config = dict(
    n_layer=10,
    d_model=256,
    n_head=8,
    n_kv_head=8,
    head_dim=32,
    d_mlp=1024,
    vocab_size=6983,
    activation='tanh_gelu',
    norm='layernorm',
    norm_place='pre',
    norm_eps=1e-06,
    positions='rope',
    rope_base=10000.0,
    rope_fraction=0.25,
    qk_norm=True,
    attn_scale=0.177,
    bias='none',
    tie_embeddings=False,
    parallel_block=True,
    init='uniform',
    init_std_qkv=0.0293,
    init_std_o=0.0,
    init_std_up=0.0293,
    init_std_down=0.0,
    optimizer='soap_variant',
    lr=0.00327,
    lr_mult_up=1.19,
    beta1=0.95,
    beta2=0.95,
    lr_head=0.00958,
    grad_clip=2.0,
    warmup_steps=92,
    schedule='wsd',
    decay_fraction=1.0,
    decay_shape='linear',
    final_lr_fraction=0.02,
    batch_tokens=[65536, 131072, 262144],
    seq_len=256,
    doc_mask=False,
    train_tokens=586800000,
    steps=4695,
    dataset='wikipedia_en',
)
Each number is 128 + 24 x the weight over its row's rms, rounded and kept within 0 to 255. Layers, rows and columns count from 0. The size above them is the row's rms in percent of the matrix's.

# layer 5 MLP down (transposed), 1024x256, rms 0.134, rows 159-185, columns 0-127
size [ 99  94  94  96 101 104 108  96  98 103  81  82  93  92 105 100 105 112  93 100  93  95 101  95  98 105  96]
[[ 94 116 151  94 105  87 158 153 117 128 138 135 162 113 163  94 159 107 137 133 154 101  88 137 149 100  91 105 156 121 156 106  98 123 110 115 146 121 120 117 132 136 110 142 126 136 143 105  91 159 150 115 120 168 142 122 148 125 110 123 155 147 142 156  95 138 128 106 156 113  93 167 174 152 124 104 145 122 151 124  77 117 161 151 143 148  92 106 145 142 117 135 112 178 145 130 129 116 132 123 150  84 123 156 136 116 134 137 130 125 124 119 164 133 146 147 153 121 156 126 135 100  95 102 151 104 117 163]
 [124  83 126 137  99  98 148 102 142 109 127 109 123 133 135 143  75 134 130 145 149 140 164 184 140 138 121  68 132 116 121  97  99 128  89 141  88 116  99 109  95 124  90 147  85 119 146  85 120  96 132 125 136 136 116 148 136 112 108 130  97  95 122 147 113 118 152 165 149  99 145 136 138 114 150 143 156 168 155 107 134 121  89 138 102 158 143 141 138 110 159 135 146 111 138 148 122 137 140  91 117 174  87 155 105  91 135 114 116 161 107 112 127 118 157 157 129 139 125 127 162 151 134 179 141  99 193 157]
 [150 136 132  90 129 134 141 130 128  93 167 124 143 128 165 132 131 145  62 147  99 172  88 122 129  75 143 120  79 162 102 124 148 168 120  99 119 135 168 117 134 128 128  98 129 150  98 112  90 123  91  91  60 118 132 154 129 152 138 130 135  91 143 111 141 205 131 131  98 119 137 130 122 168 128 125 154 135 147 109 125 141 133  96 152 125 105 113 112 129 129 124 104 105 144 138 137 112 107 117  81 131  59 122 124  95 112 149 112 122  86 162 113 112 113 110 105 126 130 117 147 121 152 112 155  58 146  90]
 [103 131 157 128 120 128 121  98 123 156  88 106 124 118 118 132 155 144 120 114 117 167 139 124 155  97 132 128 116 110 172 107 161 144 106 140  67 133  80 137 122 177 148 114 125 108 125 125 115 149 161 114 104 118 128 139 119 169 135 123 131 130 133 135 156 152  88 118 103 157  87 167 146 124 127 140 120 103 117 130 114 132 156  84 134  82  94 141 155 106  87 133 119  96 143  85 132 144  92 125 116  73 136 109 152 126 139 151 135 139 134 139  85 126 139 145 159 133 158 116 112  99 137 120 136 144  89 126]
 [128 110 115 165  92 141 114 152 138 141 163 111 197 120 136 155 127  95 180 130 175 137 141 152 136  96 122 128 131  82 178 142 137 186  90 160 128 150 160 109 137  93 129 158 109 123 126 141 172 145 129 123 133 137 127 133 136 119 122 133 116 156 142 180 135 176 136 129 132 145 163 133 139 130 155 122  88 103 194 146 127 149 143 159 121 133 136  97 122 136  97 142  97 107 168  97  93 134  85 118 123  97 142 165 161 119 130 111 122 160  91 111 149 111 120 191 137 140 104 100 113 105 116 165 116 155 151 128]
 [ 75 155 125 120 119 135 116 151 181 127 123 137 111 133 143 145 134 124 115 108 126 144 107 143  86 154 103 121 130  73 150  87 111 156 194  94 116 116 112 168 107 105 128 133 107  42  99  96 126 128 158 121 151 124 145 129 133 116 129 109 173 111 125 135 153 117 113 103 117 122 111 125 153  89 146 109 108 117 111  80 159 176 133  89 135 127 158 153 145 160 128 145 133 129 146 102 166 118 129 164 109 123 126 134 127 144 130 144 122 173 122 158 151 126 129 113  96 143 143 116  95 148 110 122 116 124 136 171]
 [139 149 161 149  91 125 122 137 124 105 133 140 122 158 172 162 158 149 142  91  96 100 114 129 102 151 125 142 112 128 130 143 134  94 164  85 131 129 152 107 139 153 150 132 163 126 136 180 126 150 135 135 159 135 147 129 164 148 145 126 128 117 151 120 107  90 133  96 154 149 179 141 112 121 130 109 136 113 115 118  96 145 116 129  98 136 133 136 159 105 136 124 150 118 153  92 142 112 152 112 160 125  71 152 147 146 164 116  90 133 148 109 163  99 157 146 114 126 127 151 120 117 148 125 129 157 105 117]
 [160 100 125 143 138 121 126 152 121 143 143 153 135 129 116 149 121 141 104 163  78 125 130  56 134 124 143 100 143 163 136 147 116  95 169 155 120 118 116  97 112 147 117 139 125 131 175 116 113 127 120 152 104 122 131  86 150 124 131 144  84 114 127  96 143 146 115 109 124 105 142 116 113 105 136 136 148 142 136 169 113 102 110 146 132 132 148 127 130  99 120 166 148 106 160  75 133 110 126 114 148 149 175  81 130 155 155 129 121 107 105 131 110  87 139 175 111 194 121 145 124 133  93 109 166 114 123 120]
 [ 89 136 144 107 154 144  72 131 139 157 123 127  92 131 107 145 162 169 121 125  88  97 138 127 158 123 144 113  87 119 143 108 116  92 140 166 147 169 132 134 103 145 115 109 117 117 100 134 177 131 156 147 119 108 148 156 146 151 131 135 153 115 159 103 111  96 102 133 144 112 122  97 150 109 134 121 138 148 151 137 101 118 142 107 122 102 159 147 148 135 135 152 125 130 108 167 136 123 130 127 109 132 130 175 116 104 129 137 138 117 124 156 115 151 185 120 127 127 113 160 125  86  95 133 188 131 149 187]
 [155 105 133 122  94 131 146 137 122 118 130 150 133  62  98 139 118 179 114  97 135 135 102 111 111 137 146 152 165  94  78 128 178 117 148 121 110 117 127 142 134  91 129  58 139 131 102  98 117 106 167 147  64 154 108 120 156 129 145  99 133 137 124 103 119 147 144 168  96 110 153 132 128 113 136 153 126 104 146 127 128 142 126 133 206 109 117 168 118 152 131 147 156  75 111 135 119 129 145 120 122 157 161 131 117 131  96 125 155 118 171 119 131 138 153 119 144 142 145 150 121  69  92 164 123 124 139 126]
 [128 114 126 140 121 115  96 143 118 146  74 153 194 117 102 159 102 143 120 107 107  91 142 114 134 135  97 139 109 126 174  57 157 138 118 124  77 110 144 124 133  99 112 145 121  98 129 102 125 120 177  95 133 141 167 147 150 109 130 115 145 109 154 134 120  93 162 117 124 143 130 134 119 121 117 116 123 146 130 104 142 116 110 127 186 144  95 125 147 163 123 108 162  91 166 114 113 150 127 105  44 147 118 112  92 150 134 120 131 166 100 126 171 121 115 143 119 156 162 155 120 112 104  99 130 110 165 122]
 [104 131 106 153 121 117 149 115 129 164 115 121 127 166 132 159 104  96 112  82 141  81 124 100 132 141 168 106 127 162 154 134 116 140 133 119 136 116 133 118 118  89 188  95 157 134 119  87 121 127 134 157 118 137 171 140 122 117 107 133 167 197 193 122 119  97 134 113 112 133 155 108 123  88  96  96 172 128 112 138 113 127  80 144 121 146  95  79 105  97 113 125 151 180 123 111 165 101 132 107 123  98 115 124 131 147 103 128 158 142 117 139 101 129 137 113 157 111 146 123 145 120 119 167 100 157 130 149]
 [129 148 130 137 147 110  65 119 146 151  89 103 119 129 126 117 146 139 140 140 128 121 130 135 115 148 138 117 171  96 129 135  93 117 158 180 162 170 146 155 118 109 114 176 170 171 133 117  86 138 137 150  65 125 138  87 138 124 148 118  93 127 138 129 122 163 113 160  94 142 180 148  94 151 131 120 147 109  96 158 123 148 167 152 104 110 139 124 167 126 128 126  92 127 149 156 114 134 114 158 154 123 127 157 190  69 153 129 103 114 128 132 123 150  90 134 119 128 146 144 132 162 144 109 156  86 150 121]
 [131 139 123 160  82 105 111 170 150 122 146 138  95 114 118 155 118  86 153 173 109 177 123 153  80 116 133 110 117 144 152 106 154 123 115  90 139 125 151 136 145 140 133 153 137 181 138  99 119 120 131 134  59  94 148 113 114 169  90 175 147 134 134 162 124 116 151 108 144  95  94 125 170 135 144 143 148 105 131 135 139 139  90 153 152 108 120 171 158 172 101 165  98  82 106  98 100 106 124 119  95 125 117 105 128 106 161 142 125 116 159  91 178 103 149 109 110 130 159  95 137 126 164 127  72 124 109 122]
 [144 106 100 133  76 129 114  92 188  83 146  97 164 126  79 123 145 138 106 102 130  82 157 135 109 141 114 153 122 147 102 154 105 159 154 114 101 141 140 108 120 104 123 139 113 151 147 144 139 138 179 130 115 120 155 101 108 135 128 131 167 122 133 127 148  76 127 119 166 163 135 145 136 125 139 128 153 135 125 129 134  69 133 140 161 136  78 149  94 154 138 144 145 136 123 122 127 128  91 103 109 148 129 131 114 103 174 140 186 136 102 170 125 141 154 136 136 111 107 127 128 113 140 147 107 114 158 112]
 [118  90 148 124 107 134 125 125  93 178 186 137 120 141 114 126  78 120 116 124 125 122 139  89 133 104 102 139  86 122  89 123 134 136 137  88 183  94 121 121  93 138  95  86 170 138 112 175  53 117 130  97 148 123 120 124 107 145 137 176 132 129 137 142 141 132 145 144 174 132  96  63 130 134 138 118 112 149 143  60 126 143 148 147 155 123 110 114 110 144 114 176  97 128 101 149 123 123 130 135  97 114 129 119 139 137 123 170 129 158 171 147 150  87 141 137 119 140 142  98 105 130 109 200 145 122 107 105]
 [125 129 108 136 155 108  90 138  95 107 121 124 162 142 116 119 117 138 114 138 118 130 161 186 119 175 125 147  94 154 115 181 175 158 112 100 120 105 107 126 147 153 142 130 133 134 186 135  66 114 154 103 124 140  79 123  85 131  96  97 118 163 173 149 132 123 123 134 129 118  97 111 117  94 139  91 136 102 144  71 135  74 155 128 120 128 123 177 116  92 112 119 146 107  97 143 110 126 136 118 108 127 161 122 113 145 136 178 116 120 154 171 146 103 184 131 135 110 133 134 122 166 103 107 116  98 144 149]
 [134  95 166 174 136 127 151 123 112 140 166 137 167 125 135 120  85 118 131 131  93 148  97  86 125 124 134 136 185  92 112 115 124 112 111 168 141 139 157 139 140  97  85  62 119 115 134  98 172  93 103 109 114 197 139 153 161 118 145 126 122 105 115 115 117 157  99 148 108 104 113  85 105 147 147 124 108 112 131 124 125 123 168 130 163 112 137 120 129 139 132 133 102 117  84 132 102 165 155 107 147 170 174 131 127 175 164 119 137 111 111 119 120 113 118  98 148 130 117 146 132  57 122 164 140 136 164 153]
 [167 122 111 123 100 126 163 161 121 100 103 113 127  85 127  90 140 147 112 134 118 106 119 121 106 131 158 128 140 124 100 125 122 141 114 116 134 107 129 127 120  84 106 116 110 150 157 149 136 159 131 141 132 109 122 122 164  75 102 166 140 101 176 156 130 167 127 109 121 134  81 147 127 124  94 109  79 141 106 121 164 135 121 131 121 112 162 114 114 110 161 120 106 144 112 105 107 174 100 158  98 124  99  97 100  74 147  89 137  77 150  94 174  91 120 103 134  74 148 167 137 123 100 149 156 141 130 143]
 [ 99 136 134 159 137 142 114 137 126 125  97 103  99 163 104 130 173 127 151 140 173 103 117 118 128 154 131 144 127 103  97 139 172  97 111 101  57 141 113 121 124 115 114 125 153 151 109 154  99 173  96 122 121 126 110 133 130 122 124 145 149 126 125 119  85 123 125 134 129 113 136  83 134 140  95 156 129 113 118  87 108 122 116 121 124 178 156 111 114 115  84  88  88 140 122 105 122  94 139 125  81 150 148 139 140 117 149 153 137  97 154 119 160 118 102 127 147 152 147 157  84 122 129 150 121 125 133 125]
 [131 115 151 121 112 129 118 107 127 116 106 122 147 131 115 112  98 164 167 106 127  84 159  68  95 114 103 125 150  74 178 138  87 124  93 133 117 121  89  92 141 117 108 120 137  86  99 174 150 107 133  84 138 151  96 115 162 167  83 119 114 154 145 124 121 161 139 118 154 111 149 164 131 113 107 115 128 119 128 116 127 179 131  89  97 120 147 112 165 109  68 126 101  98 139 135 142 134  83  69  96 151  91 166 150 130 112 135 135 129 154 164 135 153 148  99 107 125 118  82 123 152 147 137 131 118 115  78]
 [ 86 161 121 112 142 117 126 123 101 110 166 137 130 133 142 144 120 102 126 129 151 125 144 118 176 135 100 105  89 155 122 139 113 129 114 137 135 126 104 132 140 127 126 119 190 134 165 136 142 129  91  88 132 152 198  98 122 162 159  82  70 129 120 134 119 128 115 120 167  94 114 122  96 126 131 157 133 162 149 147 136 154  93 150 137 136  87 102 133 141 147 141 130 185  97 141 110 111  84 135 144 149 154 131 137 106 144 145 145 139 132 132  79 103 109  83 136 142 121 100 119 162 173 111 120 123 149 132]
 [142  84 119 109  95 138 151 140 132  85 139 174 111 118 135 136  95 149 113  88 140 103 101 120  85 110  98 113 105  89 134 170 158 190 127  67 133 162 120 132 116 114 128 124 146  95 126 148 146 126 113 138 138 138 140 111 133 100  86  96 150 125 146 124 154  61 145 100 114  86  94 148 132 148 153 136 119 106 130 101 124 131 126 121 137 128 141 151  95 130 168 116 120  85  98 104 125 107 107 128  87 124 155 120 190 131  88 158 141 158 116 134 151 137 122 149 128 144 129 110 113 166 143 135 115 142 154 127]
 [142 111 104 170 123 113 152  98 113 169  98 114 163 141 119 122 124 154 171 108 110 105 104 125 127 159 139 100 161 132 134 190 150 149 138 117 172 100 135 123 181 144 117 136 142 134 111 156 112 151 175 102 124 126 125 116 125 123 139 143 157 130 134  98 103 121 147 171 164 119 143 129 126 117 126 110 156 132 162 129 116  66 104  99 127 129 151 106  88  74 108 169 126 101 141 155  98 154 166 128 139 117 111  89 127 119 142 147 145 155 145 123 141 137 143 125 149  98 109 166 121  88 154 140 154 111 117 103]
 [122  77 115 131 182 144 160 120 138 141 143 167 122 114  93 119 125 119 140  82 126 134  88 130 140 111  95 104  90 147 117 125  92 122 117 102 164 167 114 118 116 140 169 122 134 153 121 167 102 140 149 150 110 117  89 136 131  97  91 143 146 134  81  97 124 123 134 106 125 137 161 133 126 155 111 138 122 129 137 130 130 183 124 155 126 123 111 106 133 122  85 132 122 147 142 122 142 130 154 126 126 121 135 130 156 148 123 132 137 114 146  96 127 146 121  99 118 156 156 115 198 149 105 131 104 194 108 136]
 [105 154 154 125 106 133 109  74 154 150 108  94 124 168  94 134 146 100 149 140 113 152 163 163 152 135 129 160 152 133 122 111 128 120 140 151 107 120  94 139  99 140 128 142  79 105 115 143 105 113 118 134 134 108 171 190 137 101 148 144 151 140 111  89 101 123 147  85 148 106 104 142 141 131  75 125 169 157 104 136 138 108 143 135 109 143 145 113 106 153 155 145 104 114  60 121 142 140  99 156 159 113  99 106 148 106 129 135 103 109 134 133 129 149 113 100  91 140 113 141 112 148 134 154  98 104 164 192]
 [ 97 165 187 118 104 131 119 141 133 128 164  58 135  75 107 140 146 110 128 166 159 144 152 153 140 105 135 122 129 151 100 131 101 126  99 152 133 114 122 146 127 141 143 141 115 126  98 122 125 172 142 133 145 105 140 118  90 137 123 147 161 151 168 144 117 135 107 126 180  74 144 127 161  74 112 126 119 118 122 133 112 106 132 122 154 112 176 150 146 182 138 133 113  98 137 101 137 135 127 109 147 161  83  96 144  99 108 172 159 145 121 119 116 177  98 155 125 132 116 125 163 155 111 145 139 158 161 102]]
# layer 5 MLP up, 1024x256, rms 0.157, rows 160-186, columns 0-127
size [ 97  93 100  98  98 104  92 102 100 100  87  93  93 105 102 106 107 105 103 100 100  96  98 102 101  99 102]
[[116 140 107 117  87 103 128 149 185 152 112 101 117 128 106 101 145 118 170 127 146 124 119 128 128 122 126 167 123 174 125 129 102 105 156 118 121 152 148 125 133 168 105 117 165 100 143 135 164 109  84 173 132 132 154  98 163 101 134 146 144 154 191 169 124 132 140 101 161  94 118 110 110 147 139 162 143 106 107 143 133  85 126 142 154 142 115 136 135 112 160 164 126 121 156 162 132 153 111 118 138 119 166  79 120 155 181 131 132 135 148 129 110  98 135 112 125 136 128 154  98 102 136 143 145 129  91 143]
 [121 152 106 130 123  93 146 145 111 126 146 167 106 123 136  86  94 143 135  94 114 106  84 150 115  46 144 149 111 146 104  86 128 121 149 127 174 120 120 144 137 121 109 136 139 163  92 149 124 108  93  97 153 134  97 129 118 114 132 143 145 199 118 115 132 145  81 142 101 170 151 154 173 147 130  83 157 153 144 147 146 129  90 123 114 108 137 136 139 110 106 102 170 122 130 122 141 148 117  93 162 123 125 171  98 152  94 118 164 119 141 135 101 145 178  95 160 119  98 107 159 145  99 117 134 127  87 127]
 [146 119 156 127 119 121 141 128 158 121  98  79 120 115 114 164 114  91 166  96 173 150 139 154 135 161 144 134 127 120 195 146 132 142 126 175  99  93 154 119 101 100 132 127  85 111 111 118 128 126 138 161 175 143 154  74 105 184 137 120 189 156 132 151 158 146 123 118 118 107 121 149 135 134 147 137 129  77 167 153  85 122  97  78 161 134 113 138 143 147 124 130 116 112 151 165 136 143 161 168 105 117 136  92 165 129 159  91 129 149 179 153 127 135 166 107 111 107 140 161 134 136 172  90 121 159 114  90]
 [140 139 134  95 126 140 111 138 106 127 147 114 122 143 124 117 145  93 105 100 143 150 140 108 104 131 131 108  83 147 151 120 149 130 150 127 110 162 143 133 172 118 114 161 106 149 136 150 147 128 149 114 183  85 110  67 124 169 129  89  98 133 117 126 135 144 108 100 119 119 126 132 123 154 140 141 112 101 189 145 152 149 141 165 162 141 118  82 114  70  99 109 143 129 128 100 121 151 108 118 129 110 105  80 156 114 151 127 121  93 135 142 148 161 173 107 145 154 157 135 114 107 127 146 139 121 165 144]
 [ 73 129 125 136 105 125 138 129 165 125 114 144  95 133 112 100  99 161  88  83 152 112 103 108 167 180 140 118 129 122 159 147 128 130 158 146 150 151 147 112 149 122 140 127 137 168 134 105  91 109  98  62 164 106 119 162 100 128 150 108 171  99  85 169 145  93 145 116 163  89 146 129 109 125 160 114 108 147 167 115 104 102 159 116 110 140 121 136 135 109 106 153 143 153 149 143 111 175 134 132 121 178 155  88 185 123 138 125 131 154 125  94 122 134 140 143 131 145 135 165 143 105 112 205 122 163  90 114]
 [131 115 133 120 134 154 130  89 109  93 140 144 155 165 133 162 151 130 133 103 108 135 171  85 146 117 182 126 135 103  85  99 106 117 188 110 132 123 128 132 163 104 131 116 117  98 112 133 121 136 130 102 148 129 169 105 144 103  99 146 123 129 121 124 104  92 144 123  92 148 156 155 123 108 114 203 159 132 175 138 146  88  75 141 132 135 119 101 143  95 135 105 148  97 159 108 123  99 125 135 120 107 117 107 138 126 130  88  96 123 135 155 105 136 136 142  79 123 167 106  82 119 157 109 105 105 127 119]
 [ 85 108 165 117 134 102 138 112 124 100 171  79 123 142 158 122  95 130 138 110  97 112 164 109 163 122 122 111 130 157  84 127 121 132 115 116 112 173 170 162 121  95 110 143 168 101 118 106 182 130 124 164  97 149 118 140 153 126  85 120 155 171 120 115 153  91 123 111 123 131 116 149 128 121 117 107 139 113 155  90 144 168  81  92 100 152 120 145 149 175 124 113 165 167 144 125  71 139 130 130 133 145 164 140 114 148 175 154  85 130 111 114 164 150 120 114 134  77 119  88 133  91 134  86 101  56 147 117]
 [126 157 154 149 145 133  96 112 120 112 160 138 123 115 159 138 153 130 109 101 109 145 176 118 171 122 126 135 108 123 126 141 126  87 119 126 124 147 115 150 170 141 142 123 115 112 137 162 144  93 138 170  98 182 160 132 140  99 164 140 145 130 117 155 165 118 123 137 116 146 139 119 108 141 106 150 109 151 152 150 165  97 177 119 152 134 161 104 110 175 117 127 126 123  99 139 157 156 193 162 126 110 137 148 109  67 131 112 119 113 125 124 167 124 179 142 122  58 119 155 150  86 144  86 152 176  97  78]
 [140 124 118 137 130 165 125 115 151 150 154 167 130 128 121 169 156  90 132 145 101 144 107 111 106 169 128  71  88 128 101  98  90 113  82 114 118 142 124 142 118 124 142 125 166 137 114 101 115 165 115 147 100 142 122 167 100 115 145 132 142 105 112 129  94 120 118 157 190  95  99 118  75 135 125 107  99 125 124 111 135 118 144 125 154 133 134 162 104 156 127 137 124  84 145 158 179 130 112 152 119 139 107 122  93 108 116 125 105 116 131 142 126 116 118 125 158 102 102 105 105 147 143 159 131 104 144 101]
 [111 111 125 140 131 128 163 143  92 104 132 100 127 147 150  64 115 144 136 140 159 108 139  73 107 166 171 112 151 140 125 138 143 132 150 165 159 124 148 158 162 159 136 134 120 157 128 121 130 121 160 140 144 170 165 126 128 164 152 113 144 137 105 126 115 136 121 114 109 138 148 129 100 137 172 132 167 166 121 156 133 156  94 114 137 135 157 125 146 152 126 140 150 136 132  81 147 116 127  45 158 116 149 125 100  98 150 143 137 106 164  94 122 135 123 130 133 107 106 138 132 121 109 200 128 154 126 120]
 [131 124 146  64 128  95 106 172 107 136 104 149 111 128 149 146 157 150 136 152  81 158 118 134 137 117 120 128 123 106  93 125 132 124 128 115 149 141 135 137 122 179  91 119 107 133 119 171 143 132  87 134 132 138 101 115 128 158 143 125 123 108  99 149 182 115 128 152 116 145 102 143 174 148 168 132  92 146 165 133 124 162 158  86 110  94 150 141 134 135 131 133 114 125 128 117 124 120 109 142 169 156 132 164 131  98 131 116  94  83 120  87 139 137 121 146 105 129 130 170 125 115 146 121 118 151 137  79]
 [ 98 126 165 137 173 153 154 171 113  95 121 137 141 137 178 145 126 111 158  98 139  92 111 125 144 145 114 146 123 142 195 106 172 143 119 111  91  96 125 129 139 142 113 108  85  99 146 120 115 146 134 117 108 136 125 125 147  86 143 128 133 176 114 111 126 114  89  84 132 172 170 100 139 119  94 144 168 169 120  99 140 136 120 143 125  89 124 146  97 128 122 152 183 102 132 165 148 115 158 118 151 100 128 124 108 124  88 114 129 132 132  94 126 143 166  90  97 147 158 112 100  82 123 146 186 115 171 111]
 [150 119 123 114 124 122 144 108  85 159 126  97  88  99 139 149 102  95 143 116 146 107 149  99 111 137 159 149 144 133 135 123 166 140 134 162 111 129 179 112 120 136 101 169 140 117 119 170 137 115 168 161 136 130 124 158 134 116 162  98 133 139  86 127 124 163  84 137 164 114 130 151 125 101 109 124 145 153 139 136 148 142 139 142  91 175 122 130 187 118 126  89 125 148 126 136 127 144 107 111 164 109 139 211 125 137 144 110 122 158 116 128 104 109 118 126  88 148 141 120 135 168  84 126 183 138 138 131]
 [107 138 135  83  94 144 134 143 132 157 101 137 147 105 153 126 109 166 140 107 133 148 101 125 166 144 108 129 149 114 120 143 156 133  88 127 159  96 116 147 111 127 132  74  80 112 113 144 136 111 132 154 107 169 107 137 164 153 130 142 147 101 139 115 203  99 129 128 137 171 122 134 140 132  86 113 168  89 150  80 146 105 129 150 147 154 152 154 139 145  77 122 168 131 137 120 120 156 135 157 115 110 120 102 105 121 187 100 174 162 141 144  86 145 131 118 126 122 123 130 162 117 114  89 168 159 144 130]
 [141 109 147 113 133 121 177  75 139 124 149 119 126 156 106 114 111 150  84 124 133 161 135 123 105 112 113 152 123 151  77 104 116  97 175  67 190  98 135 160 113 112 182  91 119 130 123  95 151 108 119 169 127 135 146 108 176 115 122 156 167 108 130 129 154 128 169  89 155 104 142 139 104 110 165 139 183 150 125 130 127 102 106 147 112 136 112 126 135 154 149 123 112 114 119 109  94  91 130 105 103 146 116  75 147  92 129 147 143 138 140 134 147 141 192 109 109 117 105 154 136 150 184 133 182 115 180 113]
 [ 94 144 179 102 107 134 161 156  75 124  92  96 121  93 117 127 169 150 118  88 106 115 163 115  87 115 114 158 132 107 109  96 138 131 139 136 127 108 172 177  78 132 103 150 143 136 145 119 143 108 132 192 122 122 124 123 124 143 114 116 160 134 131 137 132 102 112 102 142 125  98 118 119 118 162 123 137 107 127 111 123 111 131 135 123 111 157 171 152 121 116 112 162 154 131 162 129 130 100 151 132 139  97 101 138 109 135 110 151 130 149  96 122 143 119 112 103 140  76 134 119 126 117  69 121 150 174 119]
 [155  97 130 149 137 180 167 118 122 133 105 137 141 175 118 164 144 143 156 123 133 117  97 168 163  95 137 134 149 152 131  94  92 112 143 114 145 108 171 181 155 122 199 138 137 118  97 119 152 195 145 105 118 136 138 139 154 121 120 116 126 162 102 116 136 112 173 136 126 136 149 106 126 137 148 111  73 117 139 157 138 133 136 127 160 122 159 122 139  93 103 139 100 120 136  92 166 185  98 119 154 116 115 165 115 128 116 175 111  96 124 103 173 105  98 114 130 142 109 128 118 155 126 103 104 122 147 116]
 [131 126 142 123 148 120 108  96  66 140 139 126  97 160 138 188  97 128 111 126 165 142 146 162 148 106  98 128  92 121 146 138 164 125 149 149 128 142 126 117 139 143 143  92 149 153 114 133 147 122 107  79 115 143 142 125 108 166 131 137 101 166 121 104 136 122 133 132 124 117 207 121 137 125 124 162 128 171 138 151 123 112 155 106 128 109 126 112 156 147 123 128 161 153 160 140 138  75 142 117 133 114 113 186 101 111 130 138 155 131  88 185  73 133 132 116 125 148 147  94 108 146 133 159 126 108 140 146]
 [109 122 113 125 118 130 125 103 118 163 118 165  92 176 131 134 171 147 114  84 110 143 168 136 141 152 154 116 123 127 125 127 113 158 150 133 136 130 160 142 121 106 209 134 107 143 106 120 161 123 132 100 121 132 159 126 105 155 133 173 149 168 106 136 104 123 135  95 104 133 127 112 161 144 142 126 132 138 112 134 128 106 136  98 109 133 115  95  96  89 103  79 106 173 114 129 121 128 151 154 102 120 137 143  92 154 163 116 154 134 155 171 111  96 128 131 132 145 119  95  84 147 130 139 162  93 103 159]
 [124 143 126 165 145 160 170 135 112 217 113 115 128 145 169 135 124  81 124 166 131 117 149 154 104 141 134  96 117 138 103 104 140 134 125  83 137 143 127 136 131 149 141 115 126 140 201 109 163 164 147 133  87 100 133 118  99 104 168 127 177 181 139  95 151 140 104 137 137 135 139 122 103 125 122 161 145 132 118 118 110 141 119 159 137 102 139 107 136  93 123  88 127 157 106 154 174 132 125 137 177 130 164 134 113 119  76 122  70 122 173  84 141  96 149 128  92 167 136 137 135 122 126 118 147 136 102 107]
 [156 121 117 143 169 105 133 173 111 146 126 122 135 120 144  90 142 106 113 116  94 125 152  85 119 102 143 149 114 129 141 112 145 102 108  55 161 156 148 117 132  94  91 157 138 142 187 112 140 113 153 151 157  98 132 119 164 141 158 106 145 152 149 137 133 146 115 106  96 124 118 122 116 133 149 112 122 114 114 124  91  89 180 167 137 119 119 130 104 142 127 192 102 113 169 116 146  78 111  93 142 146 107 140 147 162 114 123 170 118 137 163  95  87 187 108 130 110 166 167 131 145 140 127 139 153 147 127]
 [114 133 104 122 144 127 142 174 131 127 106 141 132 129 148 114 141 138 119 123 147 102 123  88 152 155 149 146 130 139  88 138 126 157 127 100 109  96 151 171 145 142  96 152 134 104 133 116 122 137 134 170 125 136 115 130 121 126 120 112 149 127 124 110 176  77  94 147 125 114 111  99  65 155 139 122 120 106  79 145 146 140 137 156 118 161 193 121  92 127 146 103 166 153 143 103  46 144 159 114 159 120 169 152 140 139 108 134  97 149 149  79 140 175 167 156 122 145 144 103 146 139 131 112  89 124  73 160]
 [156 137 133 110 148 139 160 146 100 144 147  81 113 107 114 128 145 130 156 118 130 106 170 179 126 148  90 127 124 121 188 129 105 116 142 163 131 196 156 145 130 115 142  83 132 116 124 132 115 142  97  62 124 115 133 135 117 116 115 118 115 108 150 147 154 126 143 133  89 146 162 156 136  96 102 124 144 116 103 110 158 147 137 132 148 111 127 152 178 166 146  80 140 156 141 146 131 116 162 141 107 125 122 127 112 154 129 123 136  88 125 155 165  81  98 100  98 159 109 171 151 146 121 136 171  87 141  80]
 [125 101 128 103 110  80 154  50 145 122 130 142 125 101 132 150 111 110 102 166 121 104 162 137  84 128 151 160 141 132 104 142 125 115 122 140 138 176 120 145 106 142 125 140 160 142 127  77 168 114 150 145 145 168 131 147 152 157 166 140 129 147  87 147 147 121  99 157  91 143 146 135 153 137 100  95 111 136 145 140 139 138 148 139 161 131 144 181 164 170 151 160 109 153 103 104  98 106 120 161 116 152  90 121 127 123 148 150 124 120 129 145 136 135 124 175 141 124 132 156 114 126  72 134 114 115 164  83]
 [159 141 128 112 131 123 113 124 150 123 158 127 126 119  92 117 124  64 151 134 159 121 153 102 164 113  89 148 113 113 106 128 123 137 134 139 152 145 157 155 162 110 179 137 136 170 152 136 144  68 120 116 146 128 139 161 120 119 177 179 113 149 134 121 120 125  95 103 128 103 139 145  89 144 118 134 148 112 121 138 137 114 132 130 136 147 109  90 157 161 126 158 104 122 118 132 136 163 162 115 142 112 140 108  98 156 191 138 173  99 153 114 130 110 113 120 145 158 109 157 126 118 126 129  89 113 120 159]
 [113 114 141 133 146 137 177 125 127  94 124 156 136 133 146 159 100 136 139  93 152 110 110 141 128 161 142 134 145 135 142 156 134 165 128 152 141 160 152 110  96 149 127  92 102 122 147 117 141 112 124 144 113 133 129 140 147 112 130 141 130 115 117 109  95 137 118 154 123 190 106 148 139 150 143 146  95 146  95 145  98 119 156 139 119 108 112 149 173 111 195 154 191 143 142 130 115  98  97 131 148 138 128 137 111 108 131 124 146  55 135 104 146 161 131 111 104 138 120 132  89  62 152 128 130 130 108 150]
 [117 172 107 140 120 142 164 124 124 104 139 129 147  99 130 138  81 155 139 130 123 203  95 133 119 149 126 126 115 127 106 137 140 127 152 146 103 134 164 130 141 110 141 123 166 102 122  72 126 117 137 139 128 124  91 161 105 140 121 186  99 160 140 130  94 106 102 146 150 142 126 109 112  79 141 167 125 134 128 158 107 114 103 125 157 107 134  82 120 106 148 157 100 165 115  99 101 140  85 130 135 145 128 100  95 102 124 145  90 111 173  94 147 132 141 159 107 115 134 143 106 135 162  92  83 126 132 150]]